config.yaml
num_hidden_layers: 13
hidden_size: 224
num_attention_heads: 4
num_key_value_heads: 4
head_dim: 64
intermediate_size: 896
vocab_size: 1644
hidden_act: "gelu"
norm: "layernorm"
norm_place: "post"
norm_eps: 1e-05
positions: "learned"
qk_norm: false
attn_scale: 0.125
bias: "all"
tie_word_embeddings: true
parallel_block: false
init: "trunc"
init_std_qkv: 0.0244
init_std_o: 0.0
init_std_up: 0.0244
init_std_down: 0.0
optimizer: "soap_variant"
learning_rate: 0.00145
beta1: 0.95
beta2: 0.95
weight_decay: 0.17
lr_head: 0.00938
max_grad_norm: 1.0
warmup_steps: 200
schedule: "wsd"
decay_fraction: 0.467
decay_shape: "linear"
final_lr_fraction: 0.0
batch_tokens: 131072
max_seq_len: 1024
doc_mask: false
train_tokens: 601700000
max_steps: 4591
dataset: "wikipedia_en"
Each number is 500 + 50 x the weight over its row's rms, rounded and kept within 0 to 999. Layers, rows and columns count from 0. Numbers have three digits each. The size before them is the row's rms in percent of the matrix's.

# down: layer 7 MLP down (transposed), 896x224, rms 0.0584, rows 618-677, columns 0-111
# up: layer 7 MLP up, 896x224, rms 0.0645, rows 619-678, columns 0-111
down618 105:504534503524583463481449507544478489402460494512465512569423472528450484436559432515516349450502550449463558470455453478494530459540495554558449530388505580480546495502484537506445503568525469462592375501478479500464496476459453548550529513567448549489492529462440491588662411521521543603516464439486586506502467530433460568492523477506
up619 103:496452520458399408504481464448435445468484381489521453553523547483420451549470483451529455509412580404587547513539480578464522513549484519510542458390500530451519446551473509472506531535534441414451473517528510419512405531510396507581565483543528482468514521541538521503579478526532418492491467445564519575526554558482466467453488503478
down619 097:422400510521459381529435541423506491535482522497486614458421539558499515540518534495538467498454457458561489489469540484480574451526501513477549523525483427490495541502537592405481479498489516528586494454506445501567563492472480564554537530522523402575464576594474466491464545474523556463493555447460499437554516643496533507550475482537
up620 097:523492570435469544438464554526571434512473472486494529495523530512593536574437579524493451553399469574463508536490492512508408535540563548598500490456498527465532496409484501557431488468540479470474536567493554479497516516591495546495495508534567539488499461625444539509532508499562527517589546541520399584514447596519463505477416537483
down620 101:559514510563458552472424523570443372446514484572558588435435527528447562466447550560499525496482493456545549493560539480515527576464528394546555508488481380429527448473552526433465451394491576537429393602478481467589612496499504426620490483546478498513514502473520437513500535469550497454608474531454498521457555522582473506584420476552
up621 089:490490503522502536538446471545506428511533491417464466466509464529422437569481483557571589555559527488593553416443476503530521596511589488486464488577530544528505529511574515464578482445500518519563538496421588493542542565490627529485434482463458503529494446474472510443572525452528534484547488529515461501536413400474469497480601476478
down621 091:476447472520486466484513529455477569428439526435504483526496483511478477483531578524477502499386480440498555458517472550523507422536488421494523491512555531529586499524492500409486543452528507565596495362386477498445485521451586543578496524568477480531530480522439488527440487532479516526529584379450588581516565466416574652475495584425
up622 106:519496501505457584420463510505487591536447511531565576575466420489543562498501529572521483464422524501359477444579583471525407378493469495535510524558557543558542462507499450587494593479522514442607642480453593438508414577438494505491520525502425497517576464487425577499447481445542534560405515465584491586544524534483461523438488538542
down622 102:456477493521483443481508478506489500460594480526514531543474392456489541500543492506473545380467462561540479442570507493493551512517456519389437528597476471511462470547486562537543446549568447524575542493547557497524615474552600528528500595627524484505476423472560483538491508585551455529565410405462541494488486550563499495468528450527
up623 108:486454581571444540561451496528532510487537396605481562436507523449529426491481511481512473486444469480499488432614539538497421630461488501597458516461422417508469511551534516462399520421487496507466447456513462478475537534484467552501496449569439609526513473584517463482512535566484400416496529421435457556509495501514443547486447546474
down623 103:450507506516500547530449433464552485476526470458511429406439507526456489491484437501413472609596409506515546453532461478472502491424538490501482595471476490361485496534387438542506522497535442466479513543513441392588589491544412543441503443497609553474602568495527528557515466536470440465479464437500497502600539621585521545571547488555
up624 101:439467545479544459491508492501533517492669557476603514570468486452403388564513502485471496517430532505561490505487531503509473578500596514613537490495466440483457566517467513415477457525483564578461458521468512463539563474539439474438482562524546572511475493450507493498480540532497495488525476391475461447481439514489364418498493562546
down624 097:450481410485468526379497500503589374559508476444526443527421509421524508524495507508504594513405576554540560503498491500468558440545486440546536469533536457503426526538592500380504445448480495441493449451504439551434480550537462497544525476512563506643510553593401410595541539452556436542606514582481453478545473540490529472483543519504
up625 100:435499454494515556504544478517532523557459492557506528564458504507407414454473543549602597393470493592521566410413544443409503560519580442516497453497473536407488534557456485509493373472488520424575475460503469488465521550532559485503491529523455493524476531460543583546560493515445454536493515419460508520518499344405481438407513559616
down625 101:504569512541466505444589537468463536489435497499489545491495495489483541490448537453530532625520478486479537507603429547511416429345453474477571469451467441444608522478509465477617498486567572473468548574494527517517509436540573453512522494510533519418480422432547523511612473538549469542482551502568484467482521484492492542560494563495
up626 100:504424401415530523450510444499487542530528540520491572435464542485476557554423467449520576518582538519468448512400553533431516491537455399532471602481524492424524467549575565564477473424419581484435506562579534440526475516463513489522567467495483425451573484437573477417469532444467540480534538491486518406544534507560486572520514512523
down626 098:565470478553423492501452537553446380508429480416481515488568574557518621481568470457452478467440520451441553522502496548515527548523494546500465539490436467517530494471443484442492515512491533459506442597462496532554556580529527461594509536489550442515486444470493398503550598391496517489539537513517488441579557446579470463552457505409
up627 104:542585561474387388425502362370531442490469473522563526436453441505516525532556475542543515443584571486497470485480466515455540504528410560473511503461464458473489483540466442420501515543438419509512462495501520617491548456595522491518403492422478577555504528530456576474473505510580453458601592611537495475426519486486584461500443429511
down627 105:533513483560625430473484436467461560498518417422574470478419423467502566426520581454501483491445463524538535516561544554427552539564462430404508537508477552470503472474459465495493498529472433436457519455541495522434507508551477581391492510544511489554466536517485477469489448395501491382454453491539506629533407424535580474547553488490
up628 101:541518432588515530507529464506507434501402567453417607528450458571468569460425429483545550504478505566573487509498459507500520484504510507441523587465627502370448620456484419481570559559475524445489512528405524570528421435551549462510467547525480473427541493555545515490538450449512529547497409516476585537485514460460505451505458471564
down628 100:481506482533512488438464526439501504480416450487550457527510551419550556484504477455514549519464449450515498529573558576530528569463484489590579547455565578483546495518534528578458500517481435471531454472516532481515558489511508520440473549477511555480556474559413492407426500422476463550469506472508497434550556581570530530519483498485
up629 100:587456442483457530435581516573524461481429582395432502473491434505518484512505542478445394507450490399556482509464504518506495426546516483523488513689414524577445520537487427532567539476468549471508456476418586466513472540527505476409446422522512550420578524502431534542516531503489496533576433462567464482559490483483455551421546539527
down629 102:429499404441497386494523602530509473512492487490537488530477578543460461628520409425475439447479430528542630385520560499532537544499489496452525517536488503596569495523483595541561467581488483512528635610464412531463499523541469535502514626486467432547409457495484456495478473503441413497484552535511495452542435593589495527479510519453
up630 102:580452488423503493516514521500465468531575464502521468429401475494489427530498521465422438499457474464462446565569489439492611601567604460514441514616484471538489444584480553524472484486596425539482487421489487499564570331474565478492553555458502534542552611474518408496454443558481489430590435475413483497525499449548497492425596582498
down630 101:438483554502559574509448528497539470489516565518581614511511561478476449502460453498493516472484547628415530496517552535389528488483451432576561524508447512484628497480510599475482470499416485435561486436496546562502542565545504498508474480470590456547484448388434570340456500500474529470504464536543465515565523493492520527558500494430
up631 100:523572552548542512413452518443445572446471431541636503505443574473544542451513470489542533419517469539401513478528561536451513478552393453452529548437604575487531476501538578478534458467524498502477527481491492486522433539470534441455464392556484515565476388465531496491491388518448537452421598473440479599484476524515453504566641452550
down631 098:483430498613379506520506562531504538501456551510490540503522498544539486544548463553561530531565503484436426411565505502470510504481484568585508457474482453521413535536424556429422524494501530491497430431566378403564429478493511437414561506491547443383545507533461465493491520537485503595473593470557474642467499402507490550471521547502
up632 097:514544520400470489475493471494510532503463468351463518439448494567536525545455491488460567531502469505490517541455390573517481422479495488518486490575498493503456524480492612507595515531532434519499563480493614421481487450434513557527487523556608422424449464509493474549441496464448490401508502451463586539473456472537500534490455585512
down632 100:518513523475430517541614454503565515403521605499526501484433545478482501477482501474476442510535479559643570564586525521474465526427617469583479467482473491471542517472553510440572439457491623379491471519480499464471531499567516485547511532471520477524442576461520440453523491462547465599448522522381469450533577493488521520551478388530
up633 104:552444562419575571466583498561532463446467426479505456420557413563480461447502501539477554402479536497510550527606529568579519605569554540452529458481450453507534500535486502428462459558473470564471482443478467482497531500458504509525496563520538500474483400465524483564553494439537576530511536474492476543572516470542417502512464427562
down633 099:498379557500555399428455509528428451561498529490435515496540530566489490593523531505489468536489479511532507482502459595453480498466486525558576584451525522499526499473528565513457422456547460534553421459498448553567469520420528437531523507537533433603519488492609558571475538464510386595472500592551483513471596478381581483471479527461
up634 103:456526500479472513460449507484441487491470519427417550448444451567444426558477470511553579408566490525488487513535538510477532503584519469449511498394475502439532561657381488509539470454392494553416492558491549530472462510491544519437500466545507459544502448513429506495485493467597486454590499481431443529425568459556514494469477410554
down634 106:591535449460484444477523527468554504476556537525515431519417526502467478472467568520552529464554576601490540469524552483493544555579483478481431472495484412517552478491584488497517522476541490558549428529419504580471488558414475436494536471444448497531430493511429486546434462409429449448562516483507446433477515438489425567453493571451
up635 092:551544549507488592456438563491563495473506546464499481473602492522533537538440507591499480496488511497567449508564516478577485568544514487478439527452507502441534487483502490535496421536500482513528491456538520494530561524477509532492475487461489488500500533575481549422381489552454524433576537485491401596559550511448471300541545489497
down635 087:505596469500558484533520472405582461553473573474535591458472591447489450490480416481440625530508500497514401462552526400470488515506554502552521465503508381507536493549584489471532483485574493523472458484467437544591481443576553518517453489533454507521497551493455523490467484453525497448509561457575600516556577506534474541461521508452
up636 100:488426580512544517528548443519489520494503531505450459466468500569423513518509537446480477505395628531489518489489425433547608552409490525618624534506491477546452523518457451523492444474507404434489585575482464432462565585460487538520570606568475536506380590565513446396454477488442522475465507517435464515469455530470563549358454468443
down636 099:491473539519469425488514465560441466504481501548482523522533473611588510407562516507582473460529486437509498465533447446492559457574494454485530398491509524514444463438490518388521538574521452485470519510530481505483500517479536553521482568494508511554506542469396482530540489537519501480491483549419469565461521480546524475463463492512
up637 096:545457420529453522514475485481522524490462519488641495516457462512503536508451443562528442465419564438444458476493504537526403498536500508487494484512592484480465420428520525472470492527530505524564550542506586506548438489490428575514494484518507471506518482508401468415541418596492479463440500563548533591502470593508525479465474555591
down637 100:486436543484440485550601420515542522507529481469493584596422393469464484519414510603504452482526441518585417559483483599512579485565523446435499574540453456541466547469474509492534419456571527543527505481488490519546522559440533395416513498442597461552462495503535521538531453565519482547564427465446536487548521409547539492516456365494
up638 106:524476536511495648427557542537610531508464486564611559486513421580505395433483433513468510546508481454466479557487402504502381464553575500567635392442484573603542534586489529403551422555439532529597491457504632534518536511519584577503492530509520471506525411507515541460539461529459473424501429410466458501507552508580456453475484524444
down638 098:436367612472480455502528465536496531520461521477540524524474484412440563513525488504493411524480439453438574517494514524520516575551524497475512431467542523527435495448501443596485515505554455597575452471350486513457511479526571421565547554580462500453588495480484481500526468583445477504460504413511472436538498476539485474535475545452
up639 100:469506598507550459534507413403508563424495473470460463513418506454553535452455623524522484511513556604482613490473504434552523541514533560503535527475481543442508564499570520420491450551572514511544441486533523519431456508416480487569535481485519415480540523527588571461469540441466529499521510524407407516379567472567508477453485456456
down639 097:505486461480434446542450513562503475441512500496535515598564450526434453491463480453473465495400516469489480481429552461392419485506574572459511489472466527499564587496447615463463434487487476542430505406534450531565479474396582578517450559491502470524467403549549393509575508465607490426495447510491469555519509579499616429494512544608
up640 104:504590488490560528449596451458448429466571562492501590386438590545526555391460509438517505455474579545510568591437496568468556505535520579412512528473596505574501533516540494474497559523471485496483494451485518494615411506473607486546466505549518546521493501575581510451519479454527439475415486536444487456474520533496539512530515540494
down640 103:488511474430418462509419558546595522452456477516508537490531471468472578338464485507522576469505498493525566480498486512467510599449440530512475513461478555603404502528483529491479502476482444476504559580441487524494444517492450543404468666462535560460529523455472513479396553521468450537558538525571446484429503434543546541529551476514
up641 094:553585501490516431512546526463497487481584585472593456616498409500406469515540501504456532428475450504535494467458529462501471550530528461468542478479555501516420543460518520521458443420503448393474513572597504468433510502455406442471511499589548440504502443570413549522532506542411466508530477477525521541515540456478446490422540498513
down641 098:519473548638512600586521389509441478591438550509424516564469433589479480520483459546446574483540481587554526554425429521450534532580416393541578519564515487504494515478559542444512474514513558464489571535457465523489465598482591471528499419475476472508583428530571515456586493546496564415480490533471493468562513506454470482492438564463
up642 097:499407502475504555475499572471480482536540598501474515497517512574492660559477439491471468579474541511565534512436407548448483544541466539504591415428513496465534488520532477512488463523502546459538515438525587533612434426456465503402415416534468481388508519462402551496507395499455550558502482498433508494547566537538499496465539445486
down642 105:580542542512546551504454469540561480554590556460530522475575548468443466541509502390430519549561588551502572442421529428484470496504485532509493455495491428481546532580489420473522477459534527437557524468508477614436504494492513412635394470477431456468443498459519505491601437476521517514563556475511498401501496480496431508519465430527
up643 090:510530511467532498555419518393488467567544529549545454393580473599599414399434443451536453509409535510557419498507533518471477539559530467483439451549476533508511482578572408504500432471409599561468488456544497440470523536574526543555521514547543452417486521496453460432431465474608446461502609452522521571525550389522527486472533501470
down643 095:453457469485460459496546492430522502491552523475623454499529478457448567461601492531592476495511566462410559567473469582593470454483520477408506535468481572423432490518556501554446541463556536461438481597523440473477476467420594512504481627484477493497575546524486461509476447520476556431511519466499467409521483476468504422587457464431
up644 091:517594426514593479418553594505495414556526458511477470573436559412465620597532509497501473508407517523523491525481445515536540456497562489499450533486526486499560428489399497482505516482526528410445520417566488526509520433467550532606495526567517615578439536548581458500506498555530418538542525521426535532539498513446482505403527470508
down644 092:515511539511509535555518480523564494541503451547523494603551470579487440510478523538422528433516450545628483559483517551624445536515456541561539497380478581517501534410453545482505489499518573430613522501520584432561513565465568477494461440456560602545534564498456524547424560551370435604562542514494486490569512461556499504499525510420
up645 107:543488623577452450495510447532553433430526544426487586533505557506491564440518503490517552495367480552458437531442468458476463489469449467428486437453487345471491502477465451516485498596493513472510565470480444474568536491572497589415618515481476502551494490433525394521565528469503443511489401534442564576477430475514469451438473449500
down645 102:528413474512553521578583549555468553415565535466502422556470503487475494593458456491564430519518533435437458500568456420520493480517483530482328504508515458514479502467411519516503501456332557531496574432541556610479503552433548518515460418531471474428540367422468489428481446514431591406522439523544456492524536498622545457521458426534
up646 098:554524519417471393523457506550473469513513597500548590571521434489482469460406501464500442461467475505500565413504484380521560533466547477488481480561540352512510520503420504469413428460471521548432505511525547477431487552441523556538365488593563452489484517542490434523533504531560497539556561507545514482543566557549457567542455531627
down646 103:450504429495438554505499539523495422492494552542555470538596537604441458512507533495590589500533513609508476556501555502419491465437404520434476576490571430517488536388503570544457591442439484499499494448472577523500506436531583491414528519531497511417512527510476473569582526530456559584534565520495620512471490477478477469501571532454
up647 102:503393515606515485519516512504480512535471439443489490419482535485515388547470550540605421504422447532489549560550459536424458512471507524515519537549487517448465542557517546532589538590593507490483458481429524522459427547509519496570538539505509490489484382565489533518448435485467429533523502542497485532478415490559513514537467467571
down647 102:597542648431536523530503463393560468528535540484515448550466453463551527432542444467498590519513486527538439518518509515487412402524478517488408486485604574555508459514523433515504508518454512561513562505403438510480560413495445519456536504504443511409533509525530526487520539572495488562490519486510514539503403522565622462484613565532
up648 104:438583450529544549524444480433463562527616468572540591509510537475503513445525398471476476435503504542471497621495526533437561503460492480557452475468511465415497485422548514569497465468449466431548410538473547525462481434521440524472517473561477583569420451529572434484514495549499393540626419588551505444440495524494515501467519450555
down648 111:512508539498517511510536459472498594574442492532536445489430541471474494504501500575480529416477513525582579439525512465472472526514526430513493503462461516490439536619478535497548495481482412529456493549462528515467603482418530560449388411453423527435410550523491607393502519517465387555461517510469537510410477478552508476452514455462
up649 098:448426506500395354420499458508479447488559497431456447432574457464502516495453510492581503473524547556488479523555443490477666541523528502474476551567489570528555439497554400462532500559483453443469528582592564474497555386519460542485490436416497495475595544461389532433548530433540488566532551542417497539464554562460557518516439454520
down649 100:518534470517535458469480476431502543557562562508538555364543531462423475609473498520467501492555487479457499538586448551535522531501466541477521601388473564487503552555487526506540503480499599535470559524480403521522476422497521564442510485495516506509482585425563590431512467559500424469427504565565538561473477512519523571510589509423
up650 100:472546512543476464467420492478552483446407487463550539479469463570493486602462551551508529490502474513549547462572483466508396474500493433423494470594440428539478531492499506527507468465446496569499523471424538467469497612484517501493509545517522411561425461498479477533468509579418475435513431437444482498541523482562463378490559429470
down650 115:543543553581530397535452398484470542518445519532496527461511457405476409464443557490472484467506501490434574476533501531437455449440437526478505585422512527537507470554469476431453517551420510499458476586505518416529432457535497450521527571573423536540509470470507562495432553510507587581454380487539468567548465509496549513528567559414
up651 107:582582541472485565535452486537471446524564391494428574497494548485515520406539567538530504486500466412496490473522498434515541510589510581433518476530500597540464485574563527442544477486412520472560366518558480464430497465486380495504446479502500401532534446490553427491527520487486396503449469499492422513505563498514493499472453477565
down651 103:530518486519520485556532492494573485476520405521538426515395495537517475518469511578460487558474470560458333589521479526542472486541549470562461578607443481565447481490527470501479433522480530447490562513463540576506559433446587463408483542515574513544401518528522477500491420595493475506474540489504508482506428497538530454444555576530
up652 089:394534428500584521408480525490539527439507514458571464557574493576458471558468440569469485455439522499516574410534548555509495511590522483564561477487545492512536485536443430474472493532446432482475515605503528449506473491418464620478500460508504517566491502565448404443381422526526508456488499532511461532556571524511432462391494565463
down652 094:572422522525419536428554551526487503549545501549484437458597451509502500601482619514572525433466485519465626480424408607502407592447497470490539418473506449584462488516450470496452539505473509393411519427460443445440483443511499480428538539543481536559433487579517523466487443551536511465563536505488538503529506533483456477573506501480
up653 105:498512545565535597582527442532521539519527555456553552546451542576553393471466494498565459519557479511496507353562540400545462509496502564478512453463455513520561524525584453443529491418529488470494420485443547513435450466523565506494557496515444556545530456498465452492553590444366525619364509491515535510562551507426467448511488468472
down653 107:551476444476533559589601519585454490493574578442526495519517554482551448455539555501450523475560457481490535472472561505551395414496526504524471488536464422456469399419463582484465551468503580411473573532523440533414500540452435457497500453540479485519547498435564428560573479506498464469503532535452443504583501571493463540475408512383
up654 107:523420516522540518538472530531473478417570489472594454446457528474424603505541510470530560515462502550389572515519479438435536486507525509460475459568415517544473570513449568525491488429513472427524509554549535407563471528558524527591467428539458487543483418432502574481481522566454453507444483539540528521498395588526640554395485534493
down654 105:503490458646480423459569537574529462571488509450449536602544463495581538546444512556562446496500535461504535491469492507504547474497512514516489498487471458452567419453482489551538502528507455485511439509527401518418481482482490413532537566526426355452444520501499432508443422531419521478514554547492470444502476524451563601454474513523
up655 098:483451587436453499484587500445468386448426498453472465604542537520488494557590565479626475451504413510603480527528482480568557458432484498499539545458445480519529447483529572588534515534467435486418512418447486543475496503457543514512471513509454445409629596492455404594434553615530511519543516524533471398489536570506596547480484478474
down655 093:541429529537459457492448535499529489559466456442501482517500531552554476578472482507491636532456600463490527505488534435549458493405480416486489532462501557510474547467445424490540458528549493472591518478455475570455502459478551506392470495554464432527559536501551481542434516526520494396489429497405541491528496559456480496436463541503
up656 102:520472558608527505500432538489487541432467471477417617531431385411478491498485492581476545463559490559471459544497551467459499478413496537456538374523449454543498528474474589505522481497573425506486451521425492461544477489475571494531469552505497502561538575485481471477475486500502434545523446509568508542596535425485454470489558515503
down656 103:495527437545471536539480568489508526500400508474438442463551490436517460453500448475504561476470522529503493450422528468543460504468485426474571596505514428526526503408479530548528667490449478493533474470472470497490455506362494538465489473613438608549491584506466527553456485484404467475400507482465557628516425420467588511492390561495
up657 097:455451534563537556399553440589497456445473492505498537483522427502549597462511517514538501527448536594455500483523529531540582484495486506470376539528495465480529565487596599447540502562499562429521565500519419504480481522571506456560473399535531475638532463478450575552487498517489438471437444466506532468514464443554458467455443386497
down657 097:504478496455426451411588466500501536479433537458500471499487569472436545514489483564527543446420510550502469472487530517520491505477431582660462519553480578515531502491482518469526455529422497522567451521519494531509605501533479362578509460561440426465451530438578532550449525469523548507521555587537460472519551508486475570516542511516
up658 105:467495520513470368564461573511434479516447513504548601488429465583505504576451569509496499552465574480496513502469437451499474472502525490528477518496557507512470447491500567431506496482450502517548466523582429568626507602395473520406493468512537475465561558478444485384555531498492398401548497573522466558509480493414494598510569535464
down658 102:467499538374597374425473518558443438518500556526543525548477531502558502623541608511584565416530495549508467466446497462499500498457511552574502497451429433462436485505545542521558430554532418509540495536550518511553531534505537491524565559560470485526471536495567438515542520507486491428473591537521488518518507498534466504531563567479
up659 107:498485475507517484496547496469523531502484529532466480511527460405528594488520484523531434448522439526531446470561483606593551432525483539608436520514608441461528501500604396497427428468424499410495484497522459443460499488529509449539556534576560527508570499554455529516494541462412449430416469518461516546567515487457592577510563518406
down659 103:540467563570540445574450470546525429530381502467617449476551536476411561452500574532525496454551477441479576455519534483469529413479520501511454579361493488566503571520516410413552438453610521538492460481498482480506468452469432449501532595448462455495520466432459612426414551434532492502473464477535462412450504495477395599586444485545
up660 094:390528455570468548539455537508492441498477525593571586484429499513523557446517498599522596465494555497465596550538523461412472526535466559456530494488477606472573453392446548550587484454549455545521532568535504503368482585514534454442549494553496508499455534532438523526502545530481494537434548583530473480488478462455517511414426538472
down660 093:489443473469513477498457521502512474566515455501462532454564418437431380491519580532499549512506574449466550509486471507495515470558470453515516534478409496517559477480540473619486550547440569553575462544464564513520500516553391580471546475545522589443548497368441519449434395428391531521505494576586485480579585508527600428466471461488
up661 103:516382537554523457458484401499544430450488548442496575561477500428371477440432542447571539482472452525540560482510463482448571509544439525521579569425540427454512476573520569488474487481522487534461478534563439488556464507514595432538545467415481432549470431529522459466531440503496481550520461545522378396584485430411532558559431402607
down661 099:513519406481429528530532473463510565464445568467507405482444561473518573370535579514494505513580488489538507431498523467573558445435490541472550497450485481512498512571483412423508477546470479466553421467466490371533578475452453468591572527533512577518540589431468538535507572423422424440537517452460502527586525569503521546532503570511
up662 099:503472482566527495540526588472434576415471463509469474490469552518528528544586440520397399507403471494481444460582547492489512513505472516537524582579450376492503494579440475542528524487515499539512455540454526467528529556400478521481482413489580445470545379556554475572492510553502521497543505557467424579452448604507448536496475498520
down662 101:481487539500564542484483552415517533455458493518576468514584506498551471492588479494427527456540503525453528476406467551459565580397551514492474566553477517452605535534465461490567492408439414477512566567534509517538563515508467443493477477597550525579511504509407537583517506416456526450512534577475525500514454491409492515456453483589
up663 094:503535589556520492522544491511479508561496530590575565490495536435579463546474433405496442460394427583461528478415500467561553400404512511556399526523506537537572466511550469466463486463541450522563457513509533493404433414475527425427502381477535530426518503552544501537526497564530502471455506453480522508561456515426521529537467461534
down663 098:491471509481537413447475440475469469559503503423523434472467442527441575471467562486531557485552576449356510507456488555550491497561518375421543498541476521450477534506552502569445515528475417532472450495480490488508533470438391573530580532438381482521478390426436520474570528499422473439526494475572507503471543519535633411480508406452
up664 103:533472520483473495407443487527450510491533512476447430552492574488555481477455564518485574502433457513469518527499535458580578477466482487475508530515452463514486556484584516446530489456581530547467577471510446498446430504522515453521546356468622511456571461535428579555507490518485493454521472466530578520510574488594562488502485491451
down664 107:501472511522529596482532387499534448525536524470367496498523538570494496544432517539512536467495550520441453441451561514451505545454516500539435427451528427522375519476449423458525467586524480453545552430518532450532548532555487546538516478571493439499463545505479461500561437557518536520517453598558504567570502548578580501567499535540
up665 110:505573532483476488564548512503467468546487485412540459486454612498469512522561450495555426443494472474480521525428482531515525510620570506477499498509544442470515418510520422548491487439514562392549564492553513543498434497442456463501457427502490439525537539489549446480459479540568519585484593550541496500607426475527482574498499480522
down665 110:554434529596521493422532422468603494418486537531488501482507536553496481530502510514504536499515564493523599521557471481501404448462585604457447413492454632529458533437437458476371497507448540507449503474490492538568437508451495532548422520383549462417499591490496418482555570500484485403617469498413447553545480509423472466446436556498
up666 107:466466489493508513400468508524444378566498511500478507531468535543489509508502498519503471439465531522515501472450478558456442529420506598543494485457511443434549497519486588502560455504553499480470407418514501570511489560491533428457499525532519469558468459465419485478479613501499509403628539511528519396542529531555555509519464457492
down666 101:539605527508426483401501531498491535475562469458503514469576517455609469376613533475571528517464432495429493480430447505510590587580507463513588498449503501472424481527506518493593559497557584522474482538476570469499506469503552462463527520497563518617456512428569530487478517509543518495490566532549357571515477508485445537568580490562
up667 105:535512472528510598545544505507462516487466525491488490382422535496541524497473539627498474379448480557516521574502507581362526517572466477459581512470494446482547524508486560451519469448508535516417516463518532523397483525476428529567443494539364526458458573551522530540549505482521453499547431441487474580482530515426486422462462483527
down667 103:559434447492455440470532470487455629548607488442509474571554554540539486590557522497485513489503522545558482553612550499519558422492507551437431530511588542544491522535395470453492529469478501482565475412479532489460493553547581449584455581508472431557501462405493498517459502481599520434469512522474487452515512435464551512520518518595
up668 094:553412456592463584490478546467586546524429502504489542540513545485545520572522567585509512521476445526455562346460477395476426576569457432500521486540539519553531441508456536494490493579533473570439558472488437523429472489544569409438462428436518519418513572461547504474534464500467458467485416416535464511484481520501462500478477537509
down668 097:583462447434617514458471550445499599482539579489492518486507454500465584607543499525508491498444427582489487546520494531460565487554562497434513561608427519574467413477477569498449546474495485519499437430486540483544441432467540522488507475468472384518567547584460394604526554482508454547454550443487403470524482506480550487449481588451
up669 104:473537430525492538455544455402521462453515517504519509627434571454509525483526532569554398454512446467550498489475546554462469539530511519553538468557501486486440531473466491557510497462479497491519478375387475531592509464499567479468502562486513439511584524562497517432524641490608503440423418585500468548531488534573492456472518621468
down669 104:519466492543470456564449515474441456478524497501563511505520544611560394480536505545444436437478531487480551563455472458467460452482501467440558388509574511445498532346531569464490547504526512502482502493390547430557434468578546502508436507484553503487507546438419449555529508562526450478544513486498435533490496569525540475522539432543
up670 101:539414560413495457547570557504506501542519525419444551530542470463414516495590501541506552386533403481561496462536509490478488562445410479473558496469544460429465470518553510412555498464413511436482492430346440474525491481489524443517502579584579512497528516468574489481395484525515507448499528502500476524595506585495573541453484505472
down670 107:459435551403440539501456658528524397536438488561459441501546385467461524535435491508471497562527534459435519528473499435544447490548555424503462483456429461541566540483509587416501521431541507545476546459529540531461486476471518531464444544471484491525531487412582491509481482462567514385527471436611586494468411496553418541453497461458
up671 105:482518554462569519502617465499474471482461529573544468530402450524567477607471473527571468492483467466558474491572456512506437487433438526502479439452536507510502461412491616551446559390482546506456532621471449583533503434482502494506489445477483499491435506459468508452506534478491473481531331509479486518514617576541541485391511559545
down671 109:443585483599594463448440420500497475457505460485543495525499519492513551476508493572544456529479513387465567492477487509463498505478541485617459499446573491502452605476523546490408508585528583470474488547430550525509441549458496454582542521455490512486520461457475421497528518434512547561515392428460490473475519562526494536469507446496
up672 096:492465547518406533506532465434464447577514527509459392454473468441555498450417531514480528459476439412446546542562483461448527540485493523453535463592430451524520493604494494466457568600453472550560503470444491519497451468516481452534598546538568516582522456464538472516504523574434481453547569619503389466434457520462496528540422465500
down672 093:467476532496476462399443474531602425517505515455408593506517543485418562579512567497412573473461566597502498467532550496531458438560343536526500548390499447571423466504486525549454500504552500491517522560466494455492407505579441406496497512465467560536526436449474464468478508530546513517462515454519524540626488457545452471495538625532
up673 100:542529467488515518550383529496450480505536572417624496542482457601574548490542525501480468479498547480526457532475501537536552506518568437523518497531507542512500497454551443471507490490453609465483454467519467525495428454446463498458523390559540418441420424511538535526499445486576465443470538469522461432507447499382535530453511483462
down673 097:460425527460634531442457553486465458464447610518473467419512494520397575542472550466431532471481490455522495607490534468539462627427507489571508553503500535533516426529520454596477487497472421512482552475420451515411532566514465496525525477492509514508555502490431528491484463401539543555541530429521476558499555489595557470499544459574
up674 096:412511486498537581496462497496482565507520499615483516443491555556473553462473525507532500463483457427396590548446544514508534512476564548539503464540526491412519457596499453522458455560431528511417569527421501483487483479403606479511538585456565504520423611500496552511408500511433538575584512497482628614478413480499426547467471494482
down674 088:496460393591627490527534525459477536552526560445553434535398461450436487535518380396483460486526517552490505465513522535500489580543385492485503504445497539500548484427569454566534552540462625434430493384483496460562510451497417513479446478527484524490579435512579525450520496623435468547497538525486572447609553543492514381517544455457
up675 110:496538485499518394583509467497516518438536424489426547501395554460448489511424486518508549470530440458504451508537541462564511523567577513516398435476521519455467608553426543572512462588473540513532397561505414420493449549512543474508440499555419447459539516522511563472381542486614583466479577435491437467581534497449463493572486547512
down675 106:490438420487501582411436502453554467559474567537473531436487569540486451442547502573557593464438577501549483478485515569405598501564521488508455454411486484574509509517585494498520480491396468486501508457570522447525558497513486577512529531441534451563493462491441571502602477535350459528539520577466498440524514457406555598473428487490
up676 098:481559444468460501420462462609478479554596486527556498475570561490517568390522488498549476534493550530502496463619464399512497585438510533484542506449618466520516441582565478461397527469457514469499426500560394477500451522519441477479533498576493484481561418481642475478539398422462420457510476480516584510453540486489443515463552470410
down676 105:441577440541500577501594504460532464460492499454462555532486535502473594456484501545447516449476468500558580550464441513496603503430535541601520453489391544488496487496449563521552449568533593518588427620453540512551507490517533483450484462566485491458458532538506545543500493491482578546539473612538346587489516503408425464542549479481
up677 093:533580468500524483487575512495429537471495484561420498483491510511590527484595470537479468503553443558583494509387569406526511504582542490435432548659484463532489538528423490413520574551429607583565479507564519567529431370431556497448541379592447645539448545472552526520523487530597590442485485504422486576579522535503495485519557561484
down677 098:566486516534445548532511473400402523472456509606498506507555470598492423531464513460490544404447608524503488500586441550502459468520539559464511485527617525506479591504470547565542476467606433527572519648517507578526472533446483500418470562440385430470514510496565545535455466460491479487483503548544430491498453488449354439523497488461
up678 092:499456553518464465489499538575512441543499503549495576522504528491572448470536506518563397425455562525465538507502492488519584418522498558490538438519498519601455477519467556519391463483527572394469520430509431504525542467429496540477413429596415522540462442544454545536512502588527453430477451524525570472532393462443571500439473502491